Weights of a small GPT-style language model, trained from scratch on English Wikipedia.
Size: 2 heads of 128, 9.08M parameters.
Architecture: LayerNorm before each block, learned positions, biases, tied embeddings.
Training: a variant of SOAP for these matrices, 231M tokens, 3521 steps.
Each number is 128 + 32 x the weight over its row's rms, rounded and kept within 0 to 255. Layers, rows and columns count from 0. Numbers have three digits each. The size before them is the row's rms in percent of the matrix's.

# layer 6 MLP down (transposed), 1024x256, rms 0.074, rows 769-875, columns 128-191
106:109120147155125116132174151132104117118083120076160178126178126159123121119223142166128091108114106176157135150125132083066043113127142093121142167068136194094150123116108170120128112126073156
091:138138101148107090087185101144111088104103134110197168098143146209146136114134104127158174078143134114159148189126127140117130130111076108135160161179153147143097102154108130084132142080145106
106:074184094135072141135108144138158085163065137105141120151118187186139124124132074170187173173106161119111068134133122125105146091122152100155148083114108112125127173112109118065104115091117127
105:121188117105167167087116067134133161074093129147088139121110126137119061118123086103107129150107129152130161150112127148164112166149146091139165129105173127123136052094110167151112150210107126
103:150143130150123132146068061171173129115104158134146141139101190146085172119096126163123117142145165183109140077165125147094178065144132124159129073178100134087056151176161118172099200155109142
103:182157155119062107110178062105131106095108156109098181095079151134087151108084123149152204136088189117153154101151083128092154124144056109170151113123129070090115181150179136106110165150184108
096:142168102120051120117084183158131146075099148144123209131134127105116159107095083137112128128138130093144138127137167114121080157107133101088159145135071102152124127130099110127153148152103146
092:073130093114125152152196131199112130129144157136203182142125081076138142131159177085103078149122112078140114088150160145082046133071111205102116122151095181127041149159085130090114157113121126
095:104128176091129155125107150156131116150118176165112106119122123145173128103116163103127121129103160120097156114152116086104126099160144081092149169105176147167144149071107126116131114196085094
107:123098152108132098122105090146138153123048144126130097112154187105159114072115183125092158173111154161153184129095112123175120076107088157160131124171123095102109087095096149170180173092114158
108:150118179161063063126099122104085118163110098198148150127086142160129098158130092068169131103150115103076157123086106127107145156136126124097112110158112096122092084133163157180202150114113116
119:097107187150149111182101160076137161122113087172077141125167135198123143131110098102097125163087134067178080155110135120141157127142101140125187152127103141103202136114183106145169127137154109
102:187152136114155136138137159128128171139151123148108127100110201106153142143122103119189138139102156168145120143105092127113133130167161093146155110128100175145150152137153158075112127109145130
097:129102112113120141140165159085105138103109120074129114108115100161164134198148174094127083121167130085113185112093075160087079102171072169056119048160163138129117118148157128194147097161071112
088:138167168191176089126124176211103134159195101114197081116147128153180138130096122078157165064109151122145202132214089094163131130118158131178108130104087116156161136154060127143112126118104091
116:116147124075112141199083185131149141129175093132160149153087097165140074092135132110121092097113190141104106164168111149060166130084166185124095160087087173142107131106125176151120092115116203
106:053110142145105164161165141098134097127108087111102055113131114100108109134114130135138091163160122197153162068165130115134123197065142066115057148150111147154118135178089158065108171144116106
090:112171188130100125127142150115103118110090162101127081143116135073091092089153078098095163143136131146102082136140118149141175081101130173132140142197154110116061091118146146096139082108187100
093:105137064091104153138139157137110116092127083089120171129110141162146124136136138125061149145149158158156090134135122091135167165079135069114181084081138114138104152116177149156084128083125131
103:078141201126089131096139089137128092126117146169134128085137123131178171135135129074154136125190100069113213141139126118165130169143125082099127124156132095151140100149151202139110095128118155
093:087170152139128139100095158160126076143159139111139155145184105133076143166106109127099069135150157170179206108130105113154132062133054151062115132154101173172102143111145158126131171118102079
104:116103123153211115175135061150069134096114126115117114121113136183137117113139114134110111128120141119165077108061136106124068112066072112118166138138168179156145148134107135173121146137104101
095:126124137120148100117153143143145080122131155160154129140125153108198139138101125109106191120123164156119134160065082097082093219132105099144108161146151113141115166100171077084151069184132130
104:168113072110152106101112126125147098129137136112109154175138146139137115107157096132111111084163129101162147114177125056093134186077104100142191131105107108123135122113077135159163145110178153
111:095123153117087125166050136129126176139100112161124139107160165214077126181136091133162107084054152188142096150123149119161074103126095125114135116088173098108102163144131101123132182043134120
104:121166120143128120131128148085108116153134139132115117091103172092099098116116102141122116166143161122141189105145092129085191158133131116121104121142148145163115108138147103128172095055087134
096:135159162151132165129091170167041106147093083078043120109147112121123165188145140158101139110118127092062094213109105162104126092110099109159115128138125119105145152099102098087059214172154113
100:137121104130140096109090097144074123177072152110105164169098185167114099128079168125158161120108124124116133147150106144131125179130081097089126072160092155150136138155115127131140109133104149
099:122236092143110119183178129129163135085172133117112101106065199102126145151094115146126140027091138124163181140154125144137148118190128133138088142116116134104133139085135177142160100127142109
113:132136160112110114192130112102148076180111162068120172068100129098103113117115104118117068100160114108104137112121110132105181098154115087147137123139132107102161159121102126096096162102146108
102:133127081158133138140092150116144081107106120151114101086089151183208196204123148121104161127135147145161112132111121152090170124127074088140164123180125082143131115147130133121253148053119114
097:164108108128124058130122077128164119163146096095145144120140176120075136163128164142095135130072136129165151106163137192192130124082070135132185090175103148091174200126187126140116094164178178
104:104191097147094122118180115102095149096095159139160158133115091119179134149093140105114087102042097130082145146083154173138119147165142145115109178093150162166124122072039152090139132102063132
098:118077126194160135128070127120088154129079115110128139192119106144140151116139162091126116083151099125207081071138146117251142179122139142182131061139099158123095133164105111113107127125187169
105:152096147124129097148124155167121115177087058115143129135125144116096164103087109104078128072150169085111181149053108130147147112130140124181170128184145127133068135118166156115142087127146126
100:102194130072174118148140090137103106119126243122154162134140150150118105101169145184148094117110120118186077173124140137098101107120141143109125156130185143095071159151089091123115116150130135
106:154213173122183108137100096135126121122112081075120095131091118103099127085065165134094137101127161083130155105193148089149124087151110144126154129105099114106110123132098195141130138095098143
103:096139118092065132089118095130136121139119166109203151129114079094112163115147091118060106128120075154090216075131085144147126139148129099081095171145152045121097080148155145158101084077132118
091:145145093084129164152078106105145162102110180151087166116128137123136082041142118128088141089206100166083081175156132170144123127115129119153089084133163146140098166195111100096129149115077099
107:148099123115118158096145154179126132146086153107088137137104164098154130114162121186165157126136152118055106096112047107149169132156178140166134091106134117126073091126117154122105132218194150
093:124168037122157105085111100162220143105090124106110195166151157135114133155181109131107115123119110180151134134147118130149142135162146116119198117148123095117112087082152142115157200160090184
108:123130136086093186122149130141102156191046111129100143122106148166112131142116128061093154157060102128167134118150130142122098087192138109151113129150122134073091102104147155177124112132082119
103:102158167113165132099142104189114154150143119140174101139132099173111164108035171129129125171152120060067115154100142177080151106128196128131121166138130107074132081170152100092109141188144183
096:099095125172168118156109122155108157149113135098111135092053151119116098178096169102137093103167104111139192150115119071193056137097107149085149110188110126074085119151141112152113152129119162
099:108142103122105115140066190090126094089161128119078035198120130149150142129109159132133102158089146182170152154115084144144142117149079153130202086169125114117116120129097157118137050083134120
094:143083107112131123135189142156154131129135189148131194160201171168110123146170092170081071110166123149107165151104090166045105062143177129129085058129095124110079145143107125150195128060152135
106:141050122138120125094112131126149175083139149112101120104188148113135153091134127114134129145087125134100142170118135094135156110165104114104091110145147161148123092152077168129155144118110090
106:161177145111065086084154073117161118078141137122138137152109153130141086122111116103148084132090135147141084120165123148121138082109136116131093162156151121142063120117178235119103149107193128
093:176122142158193149098138151181075137134167130122094077143098173116135155179126166107132145120128094174089162122169130103142097087131149098173107157109133119127079209080123086155192120112105103
103:126140098177135143176106157129069132146184074128075155090113106089141075118110154161061136185096156060184130134160096135086109152119127115156109154127150139023219117122174168140129085124088129
098:085103115149129190171149083129190169135091108141171126121124074131092099100198141159123107110132140077139138059117194160159086119146129118137166087163149136141156151119175113184101154148101177
093:132140122145096169118111146120116138131104072131070101123112184144125163109126122155172167115143143115152061121131145121132120184139075108122106130151145064140066114163124139099094092171131155
106:146128054129142186118059146110087086135056105184151135166073134134125105094114116101150136156150062111114100148178106084151127176119126130108169118143135138191064157094146085107157122142118108
097:131159101145122155162106120166154117093049153095107139183163103102066155120166129191112108171152113091109078049131086106137113055111100149108153089081087147154096101111149110159155087112084129
105:165094138131163124122193062150148175130110089115140207129150119160182104133103086145117172162121071138176189164158132138176131180097161185211099114120170114128171143115150097114150105125097154
109:138182103165141098095068146159140079108121181155111155131122167118112094170114125136134157106095146156182134129096090149110132125106143175090080155139153121140136161097090165072160167130122143
095:122119181139155105067087183103172116085123123089096115119106119173097110138102153110104139117132160121097138165140091113107127165100179080134088115164125169089114144129203119152100119107171049
090:114156088156135151123101103156165137132127159084169151112144074123131176124155097150131117087144129141146050131132102106125106120110121112173154114134123102142089124149147141119124132100148088
102:120107103111091159077059095099112125134113157152150113153161142064136158075182121133186130104147098104212111135202105124091126115137106142164116137117156113165128126127113175084154102171108092
100:159136105244125098147122149180132163115108081114153106167102160152092086078156154145123113087146097110144075160129124108059086129105161139169146078123154100089067147148150135096140099129123104
107:109166124086165104127150119131099197131155116153100186142085119153148103074119050110058157114096143126096099120143135062141070105090153173155100098110152167140075145186157081167063118106161092
107:149113154130197097155074099135154085181203143118107072073151197144191108085133142147116160151151107127156181147122131129198096154158118135151105133177114138169135111152135077079107079147143087
097:125195080193189077108127103154146133085116159098149166128169161171091085133140141168136089094095118096146121165125098028117151163161077105159129165123160131128149125131146105133122062117138068
111:140126129134129156097146159117112147176126119073122136073122091174175157106083142121092127107173091107134130170085078127163164154147120156139120143156181190137115136105087088082118077177119107
107:089148109203102159148173082153093111153170113135172146132071098163125096109115068144104161110141157137152107124185125122125158175132181094123168090149154165189150112118177157109175124199130092
106:133117132128151161080159113221079108133148193085107132123073116185115090154121153129118086119141074115082154107136093151103075106104141132159094107134123134107052126109160100142128134123150162
094:110125155134155158119101129133159081169080113136128120145185178169146119085139103110103113115132089108173186123181125079122177126087112186099097127149086145103124115203172143161084085095114159
092:131092182135102114155149066131101142090151110130168060109038132205131066116177077136211151126157150081216063095128177076165147143170106113153167134123132124158101144122106111114171131140141134
111:155130126156156157127144206125133120174160090102163162159124171101210153152120153201151186183091082134140132107096110080130099171172197104137117081159139172140126119155108166088120107149103103
073:122136116137130129090154134144105107100207127128240121159085119121162108122085145140173104106160117114134018165153116146170134121194113065157107159147122100157132136072131106115106172122069136
098:113124157092128169073155117157090133138080098113133167158087142102140107068134117155146160142158119173084151181145076136070105047130126103074054089151088081082113111095097101082196156171107164
090:112197084108086142178125149103085094092112150101135113108138112177127142136077154101086124111066097120119134106093097181122116067151093200162141113145132136091100181128175118133107131177085159
081:084175127131137127157113123059115134141103043115094084108108085174129096172182168089109140094111143111170150158103080114103165106084120149111180151175131106168178197174161174123149102111175102
089:156144070143164107129104157124110081079124087116122164145172081127141116102100163103124123129082141150148099122130106114048142162145074086105127133095166122152120112085150092121136089126099130
108:125056139126102133165097167076134115115106165172134136124097106171113117114141093121127099079155120120129152113196136144150050098141120108142085193101142115076089122113126148077141139099130118
096:103144181120085191104138098085107160137111118099141125177115105100107145112112144126128144107115112126175147144134103143149121148163135178124136154134107115158134101199149096165132187179161195
097:135140117101076132153124142133173139168198148110204080115071163101165103088116085150124154125091155167127178083102108096114103168110130100201119126100153115171094115139131135125104125090157145
095:118163121056071103138144112121112163105075153135125152164101143101091086144165111148132143138094155131110141125151117174095131102166174104119114084111089108125079147109073163116164106129171155
095:210091099126144139116095122131172092116140158110098094141160164059104076141130127133158155133123084099081095079067147202069123139098122114151067103211103107088132076126126155132111164167100133
111:118107132135160120134151195107107186097140081160099146151191139069166118146169121118139161078172108185125087124152145131106156115088231158137183115099147175119135132064115154137139121166130150
104:106190127108081092139116111140173094097124118073138141132095082087090085128164134100127157155137155133159141115152099154132128103113117133155148182074059145112157148109105136157132100113103189
098:102160121102151134132153176114095143079178092080115160142156081104069122131170129190148146102076112111157166144162137147103097141171125168189096124060164143145144130162092109111154118161133125
097:131166122182170100066111133120118187073121104128171088104200100130083145134167157095112132185117144121093092125140137155156132118188153142097187088089115183134145181119101120175108118207118117
116:142144078142108141146128075179172149120126088101141119152181068127120098151143070153112081153120056154195161106128137139133137186166174067146159116051138142122111194140125153107167116153134161
109:121143102147141107067107130152164118150092140132060095135170124142152157122143152063126143084128133080126116119075152075158096108025124077174040094112161120136085175079120125127165115137158116
104:059128149098140131111096110152089062162112171065150121163131152063107101158138099212123107139142139118059077130145100140149126120061094125121115102130077160091181224068140124104099096131149122
104:119150135100148151150135138133111176111044127204105109134079109150132126182128153123128152200121122082106083064124129117109112091124150113071117109150125119158168105191112132170170156116114136
110:161142093088117106134115120141085017122108137128172239128129185161147153144082137200150104127096180109080142209166152097144144179120144135117127101111104085140143170097167124122136108100151122
096:126178164165175150130148124167092086073128113151115145165137169126146130104119162100141155155072086117125070061119159132168124083158120144122133104142160128073128084120069125201163183152128128
105:102098108121127158108127149129153115159161104094153125075127122172103131122126163107173151061127146094154044113181078120126180156140118141112116138098034102087107145117127144103169159140162145
092:133146124128205134108141151135148132124101080092179141182119160111111104150135159116109086039095143096153141104139130153160132154132055121136135138109124119083094108077070118087123183130126128
100:122137179136077142127076154121107110227076120147150119061175120091116127112129147169114119119126151139116132151156109109079182125115136184125106124151150124146064140149153088130127141114041085
111:118133088173082054150155056105107107085156143090156111147119131113100195169126155130108125162129116169190147081115149104137160159122124125161140158139099075114114160077130107129125133143118092
092:106099087097195075064151079118165119099163175164116125164146126084145118133115144107123109090120159101167133165182086097082119151155085176129089144155144078096134118155174105128129108075117075
106:119129141133174186153017130141118172102148118163163157194123104112151121109105173164094137099132123117155118125159121057119058168167110158152139104136109150151121065113095080133152086097129132
098:148166184146134111099165118191131097122104106125119120081093220084102160110217175128112144075137116155126181148120188089126123160125078163133124113114177076107088134118107130113091033152140153
099:115143198145102100151181121146106141140133108122146097044175051161126150051125157119049147136157107127136120095134110117145133175144146114137133077138145094140111163123181133130089146123114125
099:132140124166118093075135129135148134145122136063088164158088135118113176075096128163140135169120133093090132099141151145139075148103096123152157142137157154102143094176096156162116158126185163
123:163152148120160121127138139233082101122126114123100089159156200074151154140072139171151076138140170075089137091161121080119150172136151144084098097171154091123097122166165099118111131127079097
108:077149118126158143142180157157155121103128135127128136115133132162169120185134154150174082095112156144070108056071163045103186135127121101146095074158117085127148073071151137136107136120145113
101:114121109078138082140082159166072209125161164160122141103110126172139174124141148102138107076130081176110089157119140152153117144154154098094116109188113154108124136144211123086115090150108153
093:133104158143153108113196151109073126067135131122101163107147146161148132158134127123122110138117094115095132125131207082106138127122101132139176106106156104097103109136090117114098136131125151
099:070098164147145102113148154126120076152111135141129141061097156120142156152138168170101123095134168083145151094120119158109153153151126142117147051151171179158057099124105144143070095141120062
092:144098115079135134072135151138118181104100123137099101102093103172147136197108137124094114133149072108112074097067167176151165090103076087131089118106160153121114125096169210094130128126183181
097:123128175103109166124159087148135173053151141155120108146060114163154057115156059104148193124134119143178072144037092132162093121155110155141172139169143152131084161056068188089107152172127143
107:146085166142059165156135166110188091121108148142164116164100150086132132044177126156130090050129161079118131110094091172085124173080163136145122114166161099138110142181163094086067143080142106
098:118135123129106146136099083157107090121111117100150154097126157058156129080192087132108142124118158117144182122182108153135162127094118182153197152116150142133127138122086117063128080084046079
# layer 6 MLP up, 1024x256, rms 0.0848, rows 770-876, columns 128-191
100:061136128138090134123081112196127164139100096160124151131151101113119137108126170165114152092084157121096101105141160113144125122146126133124092202139149103129174161120196162145064124138119077
101:187095138147125088156039139088162174174123103142115136123117151126106106085124084113167129120148186123160148145149136133178097127144122146172113086124159123102091115102121131117185127159203167
103:084118140140115072162071138057169190134077102173054095117086133149186129161110120131119143169127138139213110132117138141133083121157128191206096169142157138151108162091116109077126052113097162
099:131147120128104120159096172130170113093169154131106133070144108135137123138091115136175130163074162130048165170144161100095109123132135087137082104088154108071164108106116116128191161128140161
106:179124141102150146148146096101151088104152149148205122087127118074106134138139108137191127165132145134153145195150065136091101078124112077178113114136120162033157132159122071098190144054112216
097:124147128122146144129092134123129140096097124160119099214177131130136147118162186064164113144065091122100079111141145130111080080118125175133142131109095143156148127082087109123127133126110143
101:089146176096154096131088138086092188124058144141162160118111075155075117183121171099135154140104165142140092179191092174160128194148112122141101137154152125082117086093102134133114096147179119
098:122094121173157147146061139118154168114113102130176095194122171131099120091108129151126139155060139186152105208106145067094164137126175132068123112178106188177083144135106120131127150148152164
105:098124170135127152147124130121157147088146088102133115119221151128126098119112189107148128145164137141154114141158191157109131127117103103103088139128096086154098060096114122113154119126099155
099:147114116174107103162088146174108155103166126126096143093112031098138084133158106118098204118129121179160094088158167137108113141126205148092167147075088122129080141122094153149132142102112178
107:185110133145109096107117127119087084084160136129102166121140158137095087141154165140152160127122169088131153139108155137153110087137136198129087099095100136162103153101105130181126087162084100
105:115144110127085150110104124126102074147171123133165113057216135120113131180124078129179103103109140147100087170161161101142166139061181147145142139104096186128112166098094091064086119086189174
092:118117068191095147157100092156082114119168107123138135161110156099142067104193139099144240061101176081178088130162128090118146122134143180179097111072096087135130107107107168161092146133147148
086:111047128061099135118154118070123142107042132174119142137107128146110146113126134199129160155133161158039219082156147126116085119132098162072152140158111135128132110151141112093109082115155142
103:096104095169194112156099147128116129150142125133099106179128116178128125109093046129140110105147161162126076176196130145096085161111125122141076111150110143175110149179136048100131192146128117
104:172163124160141113122133121045084116161118172132088123138095081137119088086094050159110129097086143116136138199164122174127152142142132101124139179105108090108138139114183107084133184075116133
095:135066137159135126094130083130100091186157128110128103108137073149129134133149125127180136109164142112103147153173122126112068195101152133101101150089131170119166096080191118077083107117121134
098:217136178063137105160135131136090116131070111115110075138106099110119116066148087144129125128106148138110140150159120145116132099132176142096092146065123139079173070106078091146126112109128145
104:116140073105150109142122120103126200087140173140066110148115120098176151182175131136137200143072157106120107109136189160168162100119129177156097147066115153145159116110072134114166100086117152
101:180117164137145191147138067154080109100134110155110105164050094085092071144122120169075087138090132100130111142120126071038093184123112151128089099158127182103148160163158092095118070104108173
101:137141128120152186138116133112157111074143099143149129088124120054127078124131052134177144159174173114137078211128114175136112160118117210068120109130077070095132114164126175185111168144097126
095:105132071165120145140099166168119203138095103103117151165121127145127119123130188171127125141158095119112039161071123174122165151097169150051109092152133126194097140159145173056115125135149108
104:131129135065123138109150106042162182126128117087112114131063101148117096175155059179100115155154152140100106148125132098114099140115140136112091130092103108115091117102155126085091125102108087
109:093122133136129107157100142122132110090187142067071123138186177154080153139085152130115116114119118124144157096095179137092143156157162125159110159122119107139140139139076121157145154118077072
107:146174160121115097133171139113118138155177143166148109194179163156098129108143154125118115178129080078103154140088082133130136137158121144156124132117133138170130119044105118086065032066080092
094:119112162124166136129138135102172137095145049199159185111127120146119105119167103119149114088117128135114147078122124130073150138138091146106136142120112117211168173184083121106122107127143088
103:084138127102087188093108100107140136071155139123102123074150138132122131144087088214100113176127118126108102098115131121110132135045106106054162135147064084204126125135168138168162108102151126
105:153110162203123147180138065094161132104102133144123128156095136109172174111175120138196138117168113173100135096136095130145138109119195137119128180103104060108128122089192151143175150116082125
109:092110113075119124165065132138138126158083159118126154145170129139154126077087096073174196132194124139084150174151185122078188114109121138120133147073176062105189116041130122229162176124157087
105:132120144170179114116090118109096116129150123119109085124135106101060117114163113113149164119127145146121102131117129143129102150122125134093129140117142131093171112089129182107118126135138172
093:142168159117125125120106131098084137123155112113081166179196108118101151107123145159139177088134089110166136117093097070173174146117213130107096126078126133090082211098113140091156143190128149
103:157125104108149086111123135127162119079113119109115087099146141098162085147132148147141107152172124135074103190100215133139138115131145114161204094180076115112073134129063100127180107106170165
102:099049116137115197088116136132113136153056143165131119116139112106042134114166158137135099083176142206127163126144158093182118188120134121083180099096153173183080157092142086149125065086155160
094:184128130108110145129169113073099125085167121144154082143115095044110101129064082124117129101105111122171169129117134077167136159138154187049200122144143151146146112150091160086082183081108147
083:122122215137151127103180117106117130148084128066137163148117134086167130136172081091144131083133072097141105119122130173130158169120151130159129145134081151145119158147134124163070167117077201
102:180104150150072098109171129102126110135123181105146068161153153213090165171128145127128099189128085179135156155109112124153093055160135093160138132192119143139166122086080108147128120109140090
099:167084169153148107090138117120029137142112141081067120119124095124104135069129081085132141130116120089098115132142128142092117110158152130158159103130089107127111133117099063110178121075176128
097:103075106211115137104163069136119148104144097091168108104172083076162128146111080184074117103083100083105104140148139131126098180167113153097175170080087121129109151138128128115208130119145114
107:177081128155133138110075114103108128099178154134129105118151128155111105159098138115146137134136098098141121136164169107097109117112093109156061117080139116133132148042109210119107147184108186
097:117075113129119152119157168162148155121123121102117110145175162120137136130065103099073114150083100095147090160080172052100165127045132108071112124153115194120119056166103100064112124116170166
113:106097105152125151088108169154099140085138110162147115036106160153142100146139110142175127120161166164068077144117126170130119048169144165100133169164128125093126127145135168138126109152122153
094:168132138162087091145175120100137088094161160108146118127096125091142148121084103141112146067081171149087046213108101177104181116153134207110098143139172115146118156119143114110137054081110114
103:160110150080096059115120131152113111134112053115117153148154136175090118093121085172136155089179226133134042110107113146140099103130019197134123187072117112131099131163106078109124132110060122
108:165113074091161092156134077160073169125179073120121083082171092142136143193156145149151156192159170112085082066114181133168134072164105109158158096154194150101138200125131120123126110159086091
098:172104154130097079114139115147185127143041179153063156151172112126114178106143125136098093102126144161114104179088130138136138101076137180087098142159164095107139156141062136102184127109078138
106:074175133138108115168092113188135099137090112095157133107077175101172112148103104120157103113110131084157105062145128107085104098100132139166110144121144098160161107095160137176102105190172133
109:107135085113149127113116118096126115040153143123090127086134090087157097132120116144175157125085098117101152107136150091134127128130103191199146154167119081139100098137060176136104157135091171
098:099155191077101135142149074143111142121098043114053118122195087115136131137171133080090123170104101203148140117067150071119073075132140118175130136143162174088103167145181184149166074119171159
106:103134100161089138149119157151204134133156089165143173117135079131123090189145147117117155147148131087127062116147115171092148122176196075156119162089122147107195093114162145184154069157158107
099:137144141093158121135100069106092101142141091125104114193137143093129170130181138194143182107078125123183131107091124106083119083113160076188116090187136118120110092128174100149145178083165181
095:091148076181107081129127117134105149166126150122143127147147090155166106114126082148111078089113133180139061104147173146141123181155160163086096106118112198124149129180189061140127084120111084
103:154130146098136101112149071131116120091130068088117072133131068135062162174136159089182147084136125101142147184179188126116078096127103119136148085148112157175182156109062140166128079148134139
098:098123176102198113114163105085068149123129146199136114073140135133108091090115097128100168127196118154093132109119112143164131122093187081099106147140137156088136186180126114143178106110086151
104:168121163102109182113131137175129145085115113134133143163064097145079154077122124119180113073102145143132160123090119148113078090120134124133137102134116169109128152115083179128118085118078108
107:070094189147087110105138155083138140163145122113138058175129111137187129135097094148132152135149161107133106105125143141161137162112153075141132079105209142166129094099110100081098134113109065
097:176076158163138134124117155136145156161099102164144151179152126162134119106128126074194098159095153167135123095072086135095117147128119255086075148114185125130139115178122166116096165056166170
100:134136118121160175184191150160132093117094157073154116087137111129109154119153123148094118093144099078127155119165111148092106127166159071121103169102163107149100080071144147113139129134145161
101:116115100068126134149180042112125162093162173131145077144098118160197105164127183173136197168151153112075181070137134134096159109171177109134156165062094160108092116133134129115110123184105170
087:148110151132134124119139139167026117069085129153132128119103120151173109175107200074123087177187121096142099144139089158103156073127170137061124127187102123149162143127120088138135110149154130
096:160157083157072096149151074108163135087122122062050102106138152097166127145175187148112089108172127167123167137102126120141158135184127157123147118092147128110151158076147103096181149091090091
107:098103132159129192081130100117127127105063115163102090180086097161185106096146150155145118135096156144134160166114131093144094117136175155102120197140112148143141150157123105107098131119172103
097:177145144164167105117157103089168108090131180174158089092080116180069168110094104103213162086133156115145047174146143153134105115162124114115127129172163123148135067118130135151156180136104146
109:137092189173128051175129109072102201137128174101114124095133132178123150203099164136146169145122150152082078176098125116123084151066083141119102143113133085107139129186078095122116151144133094
101:144178115091084107144143120175121137140094157157121117109156164092080148091155154136116085125102148152104136131160061048094071088132137184126137129140203149135159132121107130069081099147222076
097:083082140126167119129181130083159128092104079177110166145150074154142108148116105151135162083137127109097101096117162168155198105157096110134099158121135106054079101228080120098124172168139137
088:083122165130166135116080132135149166065122109090122138219096092158165085091079094075105115146131181153082107134102081120159080122183156123182127160084135122125133066127151165087140080136214155
090:107138078111085105165074108121121145138098086086117202179117115115113169164197105143125155112124104089123145088110117115153160065174158159142142102098110130149088136060153102135151127107127094
102:057124144109106094174143124147099119142168241181132104115168101099143163175162147084107126137094143118131127119073127110108134049163192134156144109111114160125093146145140097134128193138143142
082:141135073181075101128138157150164124168102174107172113163157084161146151130187140148146107077160075129191095137079176102106147120167114187079141059117174109191062104071080136134123151107107138
097:141039131066133065165156139133138114149115103206136085150153141167148105182087137157147120146187110116123119156114129158111111122120151071104132154144114143114179093118137119138137144109131098
101:153131154136107119083127150126134146125122110196119142151162082135087120217169135175164101161129140127161102121086139184120099146184105156076083178094161092129152125209114103132122092105132100
082:154128147139158105140141111154112159159070161075128162224138152125189149132100144094157079063118166146121081145116080147151127106088115090162120111087075152094197059107124117142100132122115141
089:166113174100150079169123128150097140165063186146097121116065103075117154162100157143142095113078154119075092077132109102135051129130098113135035095129117121136134136149052108105143134143201106
103:129100108149160106116184126203177112165062071139087118120096102161129100065159113164157127085144120167128114077073153089111122104150113176131113080129215219092090190121188148141112112148107119
096:114138123084140128129105152130139163134116094139123118124175140114096116140142097173161126146151115131219180099165142157105100118153105095152129135145114103060098133102077145069113080101104084
093:134104117153173105118133107086086148112118085130122136139209116142143130137124143071163160120049109156156133136110171174125178149094160139026110097115127147089108171088115153096127118127099148
098:142108104117061114120099150133098147134139139141159139124166101095135120155138134069083190140133137100130082171145110141145172132088146152095147154140108166158163118156134092116141103110139107
093:114109120112082071112149158175105136135144099057094093120115189120141092124142056147069120095108151150205136151177143090098146173152088135108110119114147095094140104147136128123126144097102075
104:056117175156117106184122080129091203095169107164075153188135131082106146104098125161139111137127115162143123128131121127147132148164092127173141155161197117115104160147146111092109154138098164
103:208084057113126143101090102149110152096134088106105070097139161174162109077134084132163155127162154149073116114114181104096108128066160129040137188087118136150083157171121096095106172139135088
106:120107112151143171159100131130140176162128171179161145091059088070182149166134074066130100153122137164101141063119180153167133114087154099115103137116093096136157105162126124154074099155176103
097:124129123118176160113145141148121076131139189086119132188154158187105101128087165167162102113135137152121117151152117163125174113153131178140049097121120116154113068141172166092136144107138135
110:153131109078110135114127115068098153155119160081074145108165127134135175174118087057195141112117120175172143152125181125126113064142118114142134124119125203136138102152051080161085139152175126
100:089089169075095113140143097145144215116179193127140061095172118081112115154139172127133143117166162169144117042076083140124160133185108147197117154179123130168099114116089111121122146127126100
093:146103090080115134113089127132182146145136087136123116120128153169163195157169168109163118101100102106177106168195196085124132108092104091138102143109136123165135150177115139139126123145119136
103:144103098110080115099103167129088121053170098100104134096124128119130142115131080135141105115124090172108126122158098156161171131138108121113121117083115144111079153158126111118142097105112148
101:151131158126156153154123143114142193089205118184123154104150127176078110130184095127144144105128114129144132127206145138078175159087107138102089144093073151118123143083093101122150120123148189
099:121116147159143125119173072138133128173174128152066115127122120153181154095136118130106083074132087124158147147141144177127112148154140181160110126123136172103127110039163107102177075083116143
101:091102156067110108132121186102127092074129158084071113146111150126133175122108084104076158162058101128132157124147117141116106107098175100111086085213178143122132137116135113209131131196134142
094:147064069100157084138135135140129161105147126077117221111120149078170165114174131134158094068135099070058144158062036114148144103156148168081120115097191178171137166091168116165089153116109102
102:084095045125142066134118129114130085122067082128125138137138098127126191113117101163145085149128088114162083154153187165163154176119188118158143147101130140110129117130115125152194110033159111
108:100058160138173153166190139124199087127094127107087113071157106124123097172111170170141109126134141121098043132150102155112138107126191104112062104141138161138161094112139155170079171131107103
098:072134125128111123122112161170101152166177106093106124078087128084157069130166120129152097172111125075144101133119093166123124147108116120099180144193111131096054123098110091131154123123160119
104:109116126082129096055045122129100159073149144131096129145054079158141139117143098151158129112151151101105129166186131105134050108122121134160111109113055128117078161129098190182133151093147138
100:136133096201121065164129120134126137115103118133121128074117096138160111134179126177178157133118152153061179120103191151123138130129109227093072177122136096100112142103117077131140063156081102
095:067071122140137165087131084119041187116106161110139143118185142186155160124095140141146131127166161107121091092103137114140123115135137116081097141187153118146129144077143082155135125094095130
103:184066150111109121101164120132119156076097130165142129093106167159118106120179115176119100161171106204089119189137130144100103118142107090156118154126107099136148120103036225131102153135119090
102:157089104152145128104098080160120157112082093129093130090183099147117176157163152124128092143159118100178095134177125106102180114128184130132143156186065145177104072163083108126165111111161155
107:107071117094107105186161099139178180110164104109118070096076170103118161127137135085167073118133137168155141192178170132171069092064163117154104186137153139124143164115177145125126115104060157
099:123149131097146106105066158120138106117169125104151136073190121154130162130139149180093100101068134100098130093109157089168154174091075118120088136144122116081130110100176213054168158086118171
101:104158096114079142130145134160069128120089115105081097183136139115154113132080096097151098141132148104090132149138137135092107099127122129060108163173111181155122121115098151172166121167148172
097:100134151115078168139197102165119111126138195150126144074117144114129154148157201126117136135088198113146150084185150155162089146133074144117144160145106136117133127125105083139099157098096130
094:152155102120211115103121158192124134109171151125146204139133102124132091099088152082116113141104145075104179063144118157075125136141171134124132163062106088057145104113152147156115085119115184
105:119142147124054113108183142079106152150096113086110133124112173126166163169143159143145121100148084123124150159174124140148138123109103160098089144099175068147123088137160152154148132141102107
102:160158171093143146129206154115120198154138139144120145148148101094115114094140091123086145139088166116142068149135134143190132140107135115126145100129141105116119170122145184153119124168148106
102:128126136139055139112154174139124105081140109104115108108155143129122135134112168203104174155101136142139087156133105136090165068175120192132096062086147132072206158145187152097153091129117097
107:136109149097167117090119105133078131123127181123183127122176117108192155111116113152122135157122127144091115121086111104120103088124122118121078176142180169054105146137146119148100160123197120